Weights of a small GPT-style language model, trained from scratch on English Wikipedia: width 256.
Each number is 500 + 25 x the weight over its row's rms, rounded and kept within 0 to 999. Layers, rows and columns count from 0. Numbers have three digits each. The size before them is the row's rms in percent of the matrix's.

# layer 4 attention key, 128x256, rms 0.134, rows 34-73, columns 0-63
131:492513492486486454487518458488529506492507497539453504470538504502498521508509532492510492497497474516475517478495534442517516497513463482463484465537489532503533484491503505498452442531473477
093:501482449503517559487454523500557537486503483512526521492534492513494534473490484524510504545510502536527536500498508499467546499497466514485531520544478516508449506499470499472466506430487469
098:466453498491501508542468493476497476514517482485494537501456556480501491489469485478488560457478481449506567485476541540474503513536500470501492492524467471557488495497503470514525519492546459
089:542509517535470521564527484509485547475490496517510516522508487507490496492563508492545532533408504481514515517504501491486522488523482478545474492473509493559487505467511498473471504533529519
090:478507495463552472517476488482499484484486463498455488522508518477545513488501521512504488505500496495485453464529525472513467487529528509519504489488516499514503479524534508507497523499477534
106:472514484473493493493518465513509479472485518481515526487502479514551517492457496493547492449565521512489509522472540474558492461493482487493522446485492530505483533504533490475505476496522531
096:472470457516492543527481454518469505466484473503493527516470510503490460544503490555498500474514491493460521477516481486455511492521468454524470487461513518509543480508467510496487477552489504
094:508552487472499437526494503481478523498485490447518478523513461517523508526508531509505524496510521527528458477509502488521489483517517486495551471484508539495476521505523525520478492500474513
104:472556516518510453540520501487573504511495518525509519468496488503484505524507513457460507525475494512445465461486521529534466519506507539534513491486520518491508467501499461486490487538551499
116:498491525488490471537499502510530476531526486499470494509502543466536499503547468534487506529512497486504522444466502503498503470510504471523533515504497505485489519461496422452483494493519457
104:473503472502500521573505532467519543503503504506550491441535486480540530536499542499466514480500509488489502479501510472481463509514475542440530462521529484473524523570490502493523502504489498
104:521492454500485551480537510517508469468468506485493463493502479523489476446508470530535475487519478475475517490495548471497529514494494518474503482503518559487476513475452481520488476475483484
101:513491484513491509505486495521531507484525461538510471448500466496471516461507463472507495452471468512467530531531464473501489511524538478539468476478478489529501511506474519452529446555471521
104:509516502523512480462488515490473467506484493518436509503529544544530518537492471465479456494472504505467502484485521520480478542511550474488490488468560482486514458502498528541530533469494494
136:497512516493471466484499473478479469499500434499529536513486469475482510509548490498472467446534506464512507517501442492490502533479532535515537463511491515508487500493487463516528495511475536
124:511476513513465469487540475491484508500488525503493504518483489435477510507531523464512516496496461481515461458484559489489495511510529497444452522461507512525498503448473501465487510477531521
103:456526435493497515499521528530477489511523491482485488490558472481493508510449476497468482516492484475467459538517485528482517506476485528465490514480483483470487464486499513512466528503515516
121:500505518513498490530538522540515523471531498520504519495486468510460484504546494494530458511499479514520539468482460554496484527518544535557499466525481520510484517468540516507472500518502525
124:455507498509456502519521535498482483545503527506474501500486517491519464474522548505481525479489501507496482476511470495491516482522520538543501499517499460525530497503499498558499521472531502
098:518470531459479488526495514473547545521497496496538498485493483499504531488509493517513522496508501473523512460514478508496555507546496489492509511551487518456490497529500505514515437491485487
084:503451531478532493498467509470491513530491475488459541498492557518513466492488478472471530446545499524530524486445482559496469565506494485487503494512495518506514507494494512535486524431485485
097:475507545497505562497548489531493529488510497508489513538506542467477497505484500477531492503531508463531528532487534533509525502481498481511497498522474516514490529483491541527500469527508496
097:540476463481516504505496481453447478522531481522540500476488520474486511509499493460448503471501525481504505534508513470554494509459506518508506491481492507465521496515518487506518458502499527
099:513511487481496548510532525492479481460509491525492474496518513510528513502490506518500528463510536473434539502505511498528502508509505546500463457506511465536496496519499524538506531488466517
099:486513503524496491472479486515488537525511509513482488473508503496461463494553470504460514543456521516513539533513497520519521534476477493478482496527518509492549495454512505485467527554501513
101:453539534481508559488538475488508498495509486490505492507494497472536503489537454480494511562529507480477498488512507494525489526478520472486533530492500490510475507531554521487486504471486497
098:465478496518502461496515487552542517456540533480486483481475526481503526482524482522470510540508532524461479478507517506452493494489510474511487494516539474506482494522478488531488482497512526
105:500547498545513457492509512471498492501492457490477505506502520511528528524483491515515534482475515523507534508505474509499515497470490528500482513529490530446465526497512515516527500410502468
100:477535449511501511515514511539506537451521460512488517480521472471509494447461458501479476512490492470486527523558524517521502518454474473508489534505484507513515482524494497521510495527518545
093:505549488509476506502508504486512490541488501528450507545460477498469519531491508513521480527512497526502504503525517457509534493510513487520493503517515468497466470504496457485497486521506517
101:482557508471499515519490509502504497503469527510471481480526566501486503496503520540486492513483504525475475473518502497491492521471487471514511574478531488497478510545537479536501522537529492
084:485483518493501492463506485488507530485494513489526503520442482461489510496510516512550538497489509465475528480519534481545498460545486531530508463566526497497478509541451471518522478494450516
092:490502525523491521469482455506506481536475473534485474501482485480467502504509502494536500514518519501506507507521561515523524487544480486534472464506467491509549453503564507478466535538498504
087:475517507537521480516485474476539514482552485468466498540478493503476493482514460511484517447527523511498521490513478498491525504494481493490518461495476475483521512480512524485485479551486525
100:466543498440489487514505520516477506465516489480502494464501534488510473517486506585481477487518509528522490465513495507507487517499501503501528510454527515422486486508544472501499532521497529
098:509503479504493482479513481457488461487495458450498501514512503518462508508486546495515490498525463479490449517531537538447469512541525466487527495528504500490480529519515498523469527485499493
107:506446488452473500522484486466483520469491504493473514505441519511505488515474480520564498477489503459531507513532586488519517456521507476462513490497509533484483526454492479489533478540490516
092:534518520493506530518496521473497494493491512510492506496467510502497527495506516473488478512513528478530535491493542510500505496479501467448502490523532508493482468510476493514481512526455449
104:524513520513495495446556480461498537524504530489530499499502479501561448493483483444513538499519509532458503525473488530485483470500476485487525504511509484509493540490497509503514532477488517
093:494511517497474536501469492448497452468510490518535477513495504479528500502498536539529449469538473466504472522483520486553476495504475487530547482543463474531474507502542471509485512478463502
# layer 4 attention query, 256x256, rms 0.135, rows 67-95,99-137,160-169, columns 0-63
110:496489480530474501485511507493465541496497516533520545474529499534466506511496520502474525525527479506494469531534483505494496514529499467497495506484495499483504475469521516470484474454485503
083:525491499456476495497506472478494517511520530527480494509514515458522466522461534461460504531532514482489527547520470521507506489512441529513486492504472528502449523531506500519512488517486466
090:521507487495509492507488494451526510492509476480508511475462489484477496532501497484454494494500481504503472490528486509477530480491475533491474562501470434521502482596506533550460546506532470
097:505507533519477486492559499485529506540470477510470506549477513463468496492500498482505486538480513524485503496504482476487513476508482459534499527523494520502496496479504535509507536485488508
105:492522494488521520461474476508489469497455498509487498514495499484511521520476503472514508459501518471505506540504486499535509497476481547518510507511468461488521481523536489446523522512546427
102:536531493467511527467405521528534485518453479493463500551478517550517499480495481498453481468543525542512499472477508521494491484518485509530492497505530498462516482516500528481509534538494536
097:501512453495533489527519504518477482504519510558505482514508453457518502498528506531496478474508472502489477499538519508543515486519488555468496474487498498488513482500475477538474525504499528
100:517450484485519518446455513529528497491513479510491466509483492515506508491499478562492531500450483496494504504508496560502492524507453484511474516528486514520523509489489529509464515479481507
108:499456521532525509487480506529467516524473529488532469531568502492474516515504520470511524520512519483513527502500554450461468487476505500479476510505512437499500532492520539466476476528487450
101:480476502526538510465472495464464480543526540536469483508516488482475539547531524512473473489500542485518497480498505473495492502470533455481510484505469461510498488480519454510478485509535494
110:548498460506456467484513538529506515472436524481448499500522485540517518510462462489466480472492479469521531486539519475507499489492502563522484453462499501461490484524483503528520496472487524
103:457483512518504496517528517504494475504497525498507500506539523517527463487471533528514496511463545522483530495515485505522491449503460520480517474458519523467455477474427521516522489492503541
110:533500440519451529442481470509500554515506496524494492463492517478527521467475488525527456487511524486491544491531484516536471493516491515485518498501479490455507502509508483514495455523525493
212:513519523479450516511522480487442499516479456507499523523520526483462492489496492543483482517516491499501467512509486509470517539487505449531529493526506487557494524451513511492509501524522498
086:526495504529548423507508502553515488506470517498490503461468528538526497462526500519526523508485472551507464530467602519505510507484460541476470502477501513463489520493520513476521481475505476
087:514495518530481479483499502463474500486523460536507537468549509504498492547501489464491449542497529502522453486479479542497488508479508511523474487464456494536489512512485534469527501462524515
085:497538472532512535502535470471505512482482516512490518499517526538473494520532492463510449510461518523525514501515491508525495484467432520507493469480466508505458473502486486525510493485533477
103:522484450453505479496477484525532553509505524501507514532504531472533450471484532502481484518450482499459513540493498502489495565466499514488482512527508513515526487491523515509535506523538484
088:532511463505530504514515526502492522503514501487505495487452536549516482507502485461526530510503501413501513505498509515478450441507503504501512504512561516493525476488493525548493506497472447
106:551461471433472504489469454533490519557496526482474488539505533461525484499491509556543510509511492497520525537461520507489501488536495498514489513493515515510470515464454526513542526532536517
093:510543448521502461498485451510490465476526533484505508490498511492489490491568471519499501526504443514499487493518483510460546469517459451555557464529517529505530546518506521479519519528510520
104:516493489506539451519460461523512455526493500492482478487505486518493499485457493466495468468487535492515493497540514509515491516465553471495509474509478500483548534525528491475487541513542439
100:507573516493499453463512498486462462485471513500487518498510501492496495488501519493541526519524508510499498496493516530569496521480493502490485506451540522520537525491507509497474556464515491
103:480512510521509536508533501489457508496458516506462531466497537489501522490470510499488501479487472527448522502534510535524567526459494469494510507509498489510510524521515517477485477471477513
112:547498512500510515531503497465514481477505503486505491495492497481498432520473492503508494501525500475460457507450506505541449498474457531467491515499530555513468506522457531563490489457485492
104:530499510484485490511489487478506491486508503494507486477507488503498513514508497457492500525489523509457508517508533469480466490490523501487513494467482521541471514488480449510536523486468536
104:509441501469505470496536497519549485484487509473520496489487504518470498524470525522503449508470496502502513493528494504525481508539514511504537497486475467505532474477524453487527494467526503
103:499511451514480493465528482528486523498518471539479485515512502498489510500484530509469505515506495495533494445481498479487509503497509497484517517515505514532443491514456533519527534533530483
101:489445477490461494496473526478507458493532527577541520530512478497533494505485487481449536545508504467478527486481517501549519518472466498504495497497475491537505557451514515519508516507539491
092:485476476517458470437486479477574471502454504477506471460497514494505539496510536526522520473490445500531568499504524514511512517515488451467479491505503508515494480490481466528510515509479502
095:479495547524512524445494547483544514505457539505495494488475475479544527471499506491546568487523517509464503482528498508514497473542497494485501487496492506504491512513416471506477471461481506
091:547487492481552466517473526486471527508487508508465515479471484500526522542496471485530525537475513513439472451484463533505483523522519472502506476486486510470492500536505506424481508501494475
093:525512517456537513541485528515515531483542481516457521527513471480508478522499511539515483477525484520518486461510471497495500507479509470536497499528510477511489497504511488503456505499517526
097:465504522444520529496476469518450442521539505511500516478473520501496528514516515476471545481518481499504516459484511509469524532470487503447517482480475483485503511551562514514504507447555477
095:539486493546475541484460476517468515502512511539510504535521501463488430512500467517492488501494530532519494487477456498510539537486475456489494517533485464448538492493481523487506496509442504
089:484485527563497508530535487500517455509480503512488516502532497530522481508491504510499521523500503480490479512490532503494484494480490522498526470506512539521465502481495546561466533445458482
104:524504517509500487561476520541508498484530552496486504465485509506482487480510500474469492537541527528534521479479464484510476499504464539542498491469473552489505493494525516512512469536462491
101:503489484477509470479481515488497525499482532446490477518527500456504505535498495495509509527469528517508532452499470483485549483471517447490488523478489468513508549532498444503491494472513506
099:512477468512544492508513544499527516503513494510497492518509482505527476528534511491477500475468518470472481451493496470531494479457483491482528436509468454485499540521472479504488500487478508
110:503499484497520478491507550484516507489480498445472532473548508526527511483516432483496452534502522487481534477485517447451490507479513497479481480509503542514499506464475452509519472470464498
106:495533484548516472492503501537503491490484495523544477488505472499486489467522451495487459489468513511478523495537515491487488505497511462526472561480472470508442471510489520470517478533469486
107:494528496550473506455501481511488505477501492519480527487523496590488498502495445471483507509429524515461484498513481465501502519471476496530520479507476466504529432510498486488495508511511487
176:527488511533466473516471533482509541501471523517548525508487508466479473505494513531539532536534474493483484541466516476474513501546493511474484489512497549514484534490466476503530504480492525
106:483507495536507516507507502467522455447553525537498504464530472495466518480490497504484491524508505477521454544512477487497475542485513529534448496471489490501506504447475473523539516478431521
128:515498482499509474463479494488508479495540476527492478435487454542521507534514490513526499517500467517530497474542526530505538458468508482460498504491516496503495463459491508479487501511519443
114:517554504495486470452545521502468518515495512455479511500504562474507562501486519439468431471534465543506499525487501515485435486511475517573507529526502458481480491459474493515564475488501464
093:508496510519490493486510524488557488534467527488521481514499488470491529506495459527468508516507538497483511520508476526521546517539490425506485490563480479481473475502465513528460504491507539
089:512485562496502537545473483496510453506476500512485468525496550496541482488492514478522558516517518498478532485478523545450512530509474477506511558502485535493500479520496540532506501471501457
105:479463555496495518494534507528529516521444528455501485504509547484524492465495492487510511506535520540473507506475505477487525466522512520548491566525516489493537482494483491492543482536473508
094:501515515510495527509506520504466533485500519527493459488502485494494466437520542497463472514480540499498506494557489485501524491500528480521536543498481527510497503487496517507482532530537477
108:467529537481486487456509522468453511511555520519536485537500516480463508475498541518485517498496512506506520472449481495547514530488488480451528499522478511476508481499532477444508472530505489
095:492516497520478556487497491506486542505533463521503523511526491566554491534478484500514480471500486503522515492506484538485491490466459529506472461434521506552535511506510502530503484469525499
102:495500516504480515519516457538462547531481523492453476484532483500534479508493497462533498525514503551519499555490509504519543523502476459548492541522568475471539501502528527497509502524505527
106:480515508492461523488546513539507534522482521516513475500481484480538517501493455518514515493498488492484459480492465487510473523490497541503551510505515463498488464522532511498495505500465502
103:484501487466506475500477491477554543473520548540471468480469520471497523477491462506547554519488512532449483525531496508458488472493513489528481482515513537483492511490496485504515527482523503
101:448511536523510506477494536469498504498479464467516508539467535516537477529479492558539511482505524542486506486463464464463469511521490515529437508483508480523501526488491514502524516483485513
106:476523495486492492498490510537500497448524489486504496494543452449545561434510479490498523491469482512484501529504480476516497491520499503494492499494506483486487513508472465466525511530536516
106:534519494508517510545543459489486483483503531535528520520508494470496493501487501472517497528539506515510500504510506465522493476493512516521494499522484471492542524492470491452498487536497532
095:493493528473525544531507527478490495463483496562504528484516486486473503509489486498531504511529522499531484511495483528507532504460482496551493517483522503519511490549501471463514554526542546
105:449465526498510493505533501511483443508482487539517543525485568490505529509465518514471536485494456494522526506468514517457492536525529524513460486508472459507532540517512465506525520534448501
082:498488447542481514487486502497536491493518478499501479486482477524517514474458499482512495486501488510448497490521505485540548481573530512503464495507499513488496504482493548480504481467451488
076:565502498530485495473498475503510489484493532514541496515424485477470507479505508469518486511518482506494506508467511515503528519518462517468463495503524511462485486505498537480501538460511472
075:511522495477476501538506533484468526475479473524509496480519503552535453526464483514453480468503499473500497483506463501530482483423479496517495484511505487503496503471510464535510519527518480
071:536448462501521493502540517542542540465539510487476513542519458545518528459479482462541524477539497486505471511489565510524465514505536542451483487508480482499514513496543503443530502487459516
102:473497483533485490476503490512493468450511465531514517496469509474455496555533519522443444483474526504538479487519491520528527501470498501550525492487453513473496445510488537484473515539508512
071:492525497430502537481475528482501537531505496473483518485540512480539479499476497504471527461514484479486481518520460532500494477517498450503511559458496477538502530469489474475545492531525494
093:503499508488538498491472468511510481496489514510483469472489502506514496524498530498492471505487455459490415492522451532535478499480458552529540491470495477480500499508521485530500540488455488
090:503514530510486500512486504517544488463503492490503500520501536479503500508514452504465487487512492510537472518456552482514508487436529544532507552509520517535493498495476466541506543481480484
083:483448518473514507458525545513532537497495494478486494481452529504510485462499489545494502496548486520495490473444488468475536499497510524469483446513536521490503501457545521492522534497524560
084:525509520502508557529474488527482461475455490495524451482521490528517527536489493486457496565464507462554521493528505519462506537518507487552486532510488515513512480536480493516480498496498509
091:482481528542471497503533532504470474476541503498500538499540491458517511492500485483513505463445490512427507521487446481498505493503465499477513477497511504489497500551497509509486504475509471
094:503502498548488477504507534513551516536528530439504531484506498464516514499515496519508491508470540481439500489535499463525505474513540453451475502511543502492461546525510517514483493515520458
105:525482515512542498475520467485535525544483451486535522506450528509537528528507498497494533476499514480504494519476463473530523481470469488525471505525501484498427476493487499506542464502475477
105:503497461519491520484504489511507537465455496551508523482483465479505493508481492533492480528514484514495525504462505504480446497486503465541464535528475501528570518467488511515500522537499507
103:539493507490463508508505540510506500519498574489466491497593458476479548477501513524505473483475491541463487482539521479451469424494517470480497475502524501522499502489504500497508547498489512
099:497504470513497468515503499453501507455526479503498558535481512489571518492487515505524499508487517518479488499478515510507490503471512496472506479462536497463533471516512471485521476489500490
103:435539487508488515482515577531494520508488495566473501490517457456547463493478503522524476495465470499493490521466505508517525517541509508536514484498495563509481499465490480473480508492530510
090:490539497487523548514509474504519518471508488487486472471496514491509542500503488490485477475488541496506531522473540505516463471478496506479491502490530494500482454498452480540504485480481485
# layer 4 attention value, 128x256, rms 0.127, rows 32-63, columns 0-63
091:483515531501498457515486507537500511475460513462512521500507472494508518481471551504522495515522477514491570498463494497494517487491474468503480483521480522489485510467499497521530484495486505
099:492490507508494508519524521527510486515492449502495497485518514443469473469519480475563539524490493480514490515488534508528503520519475490479492490492529501525504512474488511466505522493491501
089:532498509503511456479461492520507507493499519504470477508482491551503472483474470493490572476531480492495504473467460469499458534457525490473524470478476475498484515552465520510474501441491478
089:484498500494496487509501538521470544508491508524484535500484455538446519462483526501519494478526515547486474495512503477472523475517504477440465491517525473537514493482475487475528499496511545
094:444499507511472509497530519495541481513478463509484524474496493480477488509507480508516471492515515480506486513472495476512525536501528536521499498471525478487483512542536489502496474440480474
096:481463541501497459501501458504449487544470521494469495547511498472479558485531499473485526499529497467478484503457511508487516517514479514468521553478499524489476503502519511483491511462512513
083:513479506530530509497470468532508537510535442496507505489426536541501522563497435529482485494486519486499452542535496519516483516478486486493532506507533482479521469494533547476507526483486491
087:464496512479499492499531528537516521521487530479523493544524522548568527499503508471489516518538526515502488477530469525480466472506483500501497487515563472520494488499507514532501504483509481
096:513491474491489503534507530542480500503489478500525505451481503505509498486482532489488496521509510504514545484503480482538491527530480521469548520506468485470533488547486514495518480503454493
093:544490516507523498472492523531491483474517514511459511461529486514519504502533490520540479509513501474471481513511477535483512506551485516511515467523511509494485554530463521503459512516467483
090:490458533457456503484479493519505495491548523453472533499482500496537491490525492487484548481544503501497453539472500520499518517494491467480504514516487536487527541486476495502491511483562500
091:465492542477513495512497564505479471497515439529463454480511441518472499495490507476474488505476465515488493484488540462479485516503525501502485515521468518532491473522508533533495501507486458
093:518483493488518442541505480508427501510468515510493452496505476486501513499514525507495480485468478466514496555534526532475535493496454467540492461507462522474465480488520520493465506444508518
090:472528555488501517526495523499483501492491470437492524464468478507529479482512540518482520523522491480518509492541493526499520465566489481507457507505515540496458537480503497528508513456537500
095:470448500488507523489480500497507525479495486489477478501497496483478519491489462481545535498468486522521481478533498524503556521484485529458512479569527502486508533485478484471527519487516491
087:449492534504504513437461486490503543526480493535483479474546515518501498528523514504497517521476505528498524521526480496465489454485541482522499542507529542478481468512477559507458558504488532
093:474503529499495501473511507526502481497531517465464511516514506555514493504489476487517520509509544532510481527468532502487484484485438519480457533507484525488505529476490482492545488494489467
095:514481488484474476548490435444512518500507535549478498542507527522524472482471488467529502489490478467569468517515509487489489486521516470517488478501496496577508437516485498493446498499455520
086:482478516520475478459482502557490489517528493491486507507500505525486506510510552511498526447492483472508466474503464477511474506486535532472513493532498516507477545468517533491550480512469491
091:497515500460512486433491502493470490544489491490500502509497518498543512493522498547532486495548505548508511493483486502514533503526539563506487476465505477507500468489523497498551532499488503
094:489520492476488541494520486473504499501461541526491522494482528468537490518484473478523500486488550543475490487516441491476480514477523481487474508521486526506493500469497500499483498470534504
092:488496519534537503507526490479514463498505487465505492491539508501464530535545499514480495525558461499474532481442469537506494461491528491469506493512485473494509463504537465463519516491511480
092:537515497521507503503502473512464516498485517487463521497537523511466483458512500473500475485502501509445527521471484480507502536536460523521464518532485501485529482455517518475512455514515499
089:519468477511475488478533487498489498471476497549476532478550481517466489509545448511480536507484474503508518507479477500477509495467475475483519505479513476531490503522483491463530496484499514
088:480544516481489574495493516461515520474493539526504520518469495565483528518518509501517504491487484489488474571530475477464576506488453530503485495500461507537479450495494536517532471465502499
086:522503532515479514518484503478503511481526478486483473482482531516483528516493519497535521561532500503449516471529520486540509520462503496507525442465516525535531468472515517503508507513498487
086:434496452561507520506527489517533500501504487558482540521516474502507520445526507544499501501437515470492468511502511503521493512496493534535527516493529486502516490484481517493550520499533511
085:494495543495479490436535514499446534491503542511485545463493513494504511526482572512543529467493494481505486493525515514517492534505498493527483508460500464533481498510491510517500497438571540
091:507483492512450486512482478516467542469507479568521502508468538482497530507482523477485489533533469490525481509516462478471546519558520462476492483494517537484525443539461496499484519514498497
090:483482450488469532490517517539495522471497486518475538483511478510509501490547533488495514506486506487562491531548527492451520540507508517504476499526499488491516478448539462525503513463534528
093:527502495496473523472516466488497510528559521534500487502505491490517432514543535441524467511508486523522455534506477420516464481482492490467527505480506496523501507499511510468490534481520509
085:520451512512510526476500504461475519486441479496503516495458491514495462502506482527454429559535491469514480545475500483475481533545458471510511493505508458514475507441507527538448528531457490
# layer 4 attention output (transposed), 256x256, rms 0.167, rows 64-127, columns 0-63
090:493501422482518515478500542507504555527487485531519503516512498508499498442508483509509501470497487497510469477540508516537524472519471498490471491543482510477552462475527487486495499521506518
083:464530501459527488492501485524531486518528503507519526523468509512538489533481521503513491496516506519500489516489542495471529526451497468513457482492462499498472442506494507446505497495538495
077:474432536488489543473460547568515520469513440461469512519519576533465502478487502482486448450506443497497517523500498485492496533493446483541507481486517516492495491517486481508482484535507501
086:536533507508484513496474463495496487538503542472488483495488474517521518550514552492565498457477510493499509492541502499534536503487507482544501499495473495509549496522510513498499478499491463
086:496465493499497502497543522491506483528493507486495501503503520533520529519518523503467512464477507485478502535529490506459522452468506496521511559475500499499493493455513488486479484538485519
080:521511484500481497524498539470519522458499470497506514500499467481528480458517461471500524516535424526478546496505478431499527500500485493494507456489532498492498508480474490480520519489488529
085:530460479499461505517522485488491523497486550497490515515505482484500532515530427523493487506469494506510500482483523495497501471513460495507484503470513551518478518500515480550484490532474465
087:487502539526505505491502483442515492531497475552540460459483515482434501472479475504488539462507514490486536481513484532497493521509530497502507550521479479499526479497499493469521530528457487
079:464484523456495547522502478481464494477479502500521486507518495534518494487516488492514517522547496494505478523498490491491481519441541488497433459497514473536502510535574511480460533487508527
085:492461496469533459493436486462484503514504486512521474488486493516492511501503500531518506521506518507524489526523485563524500455496515506502526523487499492488471481438524515475539542500494473
088:505518458479574505557491475487508498485512519518529480535485509490480434460551511500551533522521517500439509512504484510537473476456513511505474527536510529512518522511473466481504481514538471
082:494540491464465518485538504487506524457463490519509495532507440478539484490529503512481540496471518473506495514529501461507471492510520504495504488526524463507480479486476494462528504474510500
082:496498521495506537480475493490519471467514496532465518501476518522482490553446470519505517516507478493499506495503476468523486503523445459485488515508538451500534528500481534524492531529518489
087:463495478518469483501530526528489489518520508505535530499484512512539482489505471493511510515480505510517516528480485504497492539509499498475476503512469494520510484488507518514481483514529510
078:486500520496513511486530502474544498484538513497535534469510451473510485514502489461486520525460502516553488520501488492448500531489514509500542510493525518512517498516520499537495501557495489
083:501513529517487489559481516511438499513528479487513494483506491480496474504499536503515469499458507470445493533552504481533512485454492471542516495416514516503489469497486526490516469505509516
089:523465528528518514482507507460489472520500498474552462474511535517482529463529498484548545496486468472492533505530466506490505531507488485494509488510525497523490521490479555438507487517592480
088:516512509491502458521502565485508508503534443477463489481499512502476525478474487569479493520475519510525491503443512527530495475516477485472459471503531518493462491500483462530503494484510478
078:486439446523513522497515435529521500548488477512506455509507496499514489474459488483504506537468540521473518445488501531547526531521505522508531493474498514524531523518534512488505448498583525
079:533508525528500530551514525497478517459534521472511458480488482506495489519528471553547501483504476494489515485536547463487531521509479496486486507466524542539510518452521489478476502501514490
085:532506547511475501544499535530487503511485491499525478528503457505499494469493484518497512475452456460493496499511506450538518528490439461478472495527472497538488525470519516557453491545532501
088:476481492509484499529508524538486505477507538501477507524456489508515533518508493519523519471486491496500467522473554481532521516508503452520526505461495473517479544523490494518497525514534516
083:471494460500501557521484512490430493497501534562495485491500468486506464516533469552516488513508493491479464498466471489494486482511509511480544551491538449490518489552465503466485534526486477
084:482514515500545539537469504477494515487524484524516518536530477544499518501461533523465514510505523495472514509562512493507529511459505477491486530520483522523503505491474491507481487495523490
082:457455494490566500516523478546506501489462475481492463482528474483491534538536518513482518504492458539474475485506496453517525543515495474467499517490498533543539493486526507501484547498477523
081:469481507473530491500513482462485535492488432502515523509531545502517541529520504498493439533536536533488506501432477485495458510455514480505536434544542524533495492514508519491482539492478501
084:510544519460473490499480488526500474504444515499517524491496460464508473493528476482513442539492498513485494511550469494513508527481462469485479488510506512510478526508503523507466489494470493
085:524479461493556472499526515486555510498482487533495485482459516504517527526504468517472458528494456502514528546525515488473462473480519491535448463523530501480447506478499492533489505469542536
077:451499527529483518508506534474470508469502482503478446497527542550494486490495477491526542432499494504508446510527519501510454490526502499446523509534512497505491481490516512543467526502498504
083:542543511510498500525506542489501540472524481478505457488507504516530500489478506532504466460528495508487514470482537457487469462513476530508495489536502479496497485485492514502488515490524540
083:478473480480546484534514528484494471519506514451494493458509538522531552511485508526532527502500501470498537511495501497463513475540523475485481529507494543511485511497509467501479481557444522
079:465484443510516510476466491470538484534523510532505495479533539506556504488509506509500480493477476492516505506456502494479535474532537512494511486500535493485479518506499500534495469465501522
089:546486544526479508525493496500459464525527501478523471488481527541497484505488525471484506483525518481509452532513482509511497501483524554476542525461434469527497498579464512531534507476509460
090:528469492534503488488501476527461501483486525494505506534513469537462502494479514526463544503482501500507493527491507477475546474483510508494544556533511512520526529498482504504468514525453490
089:482498536470522520521541444493486462504530506529526492481503460466513504531507514474495524526506498504507476479495525570519546505523527472502546519536504491502550508496533502463528466531528478
085:511516506500538506474506503494503463471508478477496518514471525454493529511478488498478533527498494468527519483505479494510460500507515500516496542504524511461474506492480498497502449544474478
090:534483492518523477560464477450493478522501522476464460546522496461480481482495516504501540514518469494494490494543549536503480495537507467488452545527492531499517519484478505474562528485502506
093:492506498531528505519492498539542514465484528510504515483514565524435492514458489483512467518469490519503481515521554508479503517474494521502476494503538436485493527475497525495472455503489481
088:478512505469489457478481507518491479486530508484466498538533472463515452509496580465492535523519476497528515444502514483463581509508536494494490540465465507503499527519486486480501453506519504
093:496429483489544522517485480498472483476525507497481502507474545486442445510534497476511447520525462512504500524478562489486544507528488477472490511482450510463506499518511526504504469512505511
085:501499505494523492465484488502557499551518537491506492510456491489477463495468514507510523446495493483482536506459486532492487476517454490517534547497533490489470513457523503510503523502533507
089:512481508500470522487514493499494475516470507507488456541457498499498490507463540466458527468510525476509497506511474489537526504485545485497510514527463475523469504529512501502504479503506483
096:494480513521489477465497524505518473507496482556518461508503528505522500509509516466500461490499495473523495510478535523478505511513489532496543476495434416464475486486530557507508479484490511
096:485461492516509510520468459509508520490513509466510532512497595472490518519482504499446545487510512544462499484501490580505544523480492512497566519485528511492543518484540509507461527512512534
087:531502469495464564512473513531559538565462523475526523529501534490526495464507468534513501532511518552498498465522479520446503514535539504466459496456536536524501476484503481493530499515509502
091:517463524470540486522462455459533489492539477529510523497517529499455527476507493503492509528467494502463544498494517501507515532494518542515499501529469474477486504513492475464500477495464492
081:532535467509482515522473460516490482503482489520490515485479514523495528539514543489478433517527494495453496528446521492510508467490485512532454514463449504493492469510475535498463500525471520
091:531490496507482526491521493560514515515533507504506499493439496518506518488512485489463487462481525511492495456479506539492493507499485477487466481546473466515499537527547484527506487515482468
086:479519469473498482496487516475501523520498511533518494502508502471455495515555489493468497516503493474499520485529534490517553502514545514501516520495487448504468466534485457503493505503457515
082:524457481558506514483459499555503439504537550494521523483484475502483523517545495502537499477528489524468529503531511497454562515486506544515530518518467453502483505505514519508507526508505473
095:517534498507498501500503490454540510491520460530500533487490533519503494537491477478524482513540485533528527559478500533479504477511463505546496500501466472470478495502481486465473485535515493
098:493474450502446467509506493474531502463484529527532518503518531473510524515470472468470515494463521476496487502529514465487476509483491494458554528545479526488489484520477500548442464487502524
083:512520446526508478443523489485490504473520474462506505452484558508503530501487500484477490504510470457544504462518510494506504494545505515559514482459493494487484507512514519446560454495533548
088:503518491443475484506453564516511525485471508494492539468489513482487474470480478546489467512504529481512502515536471477443488528513513518498475520511506532504474525536513467492492492508467491
088:494484548464514474476519511472537500476511546503519471524516495475502533508461492487475529537509507502528500468487499537481481481509523491503498491469535510494481534528482488506483555473470545
089:479487470487463492515518514525533500538495517495504474451525509497498515513497571481513461483549528500518512506494511518500474533516505539518458510506471490498566519500526494506450463483485509
080:504502498490516467477515504551494488524539508513477488496522485427521476446466499471522517495499508509544514482444579531530494499505546510500505519471501475493507558492512490507496487526524489
086:482502476550543510466545506535494511492520534507494496522486456480493473461529495501454526477455474490559474505508505469502512488538507473509437521552481451445522512534507486477520495480529499
089:550512502467489489519513517460466518497555531458503481409486547494454493549487481498502541481563496492521551495465492501472529473527530523482494533498513515471505483526509457489523513517461453
092:502513502541491483543489512516513484506504483487485516521534485508517488491500478518494510486517544545488491455497501493515486483480491498499498503467487524478530486488497487499523511500464488
090:541468519542538479505532496476533463482482506491488497522484459524518497505504501489488505486443521530452520474523543493522514457472483499512483493489507457531480540499497474449523474518415501
085:539513519473501473499465489518501484482520511522520508500492467503469483481453477541513513543469531513494492474519474526530462515482511447443459480486515507520489485575515530473482505525485486
090:495539520471488442483484486515511519452462504508496517539511486546521491455476467513478481506454487473522537467500512457505494479445499527540534482487506484512477498494477472511491487507506502
094:489543512495483477524510511546492507457511509468456553522521456523498527465528477489515502487472549475474533469542482508506505450483505525486478487483454517495475498535532522466525459529513509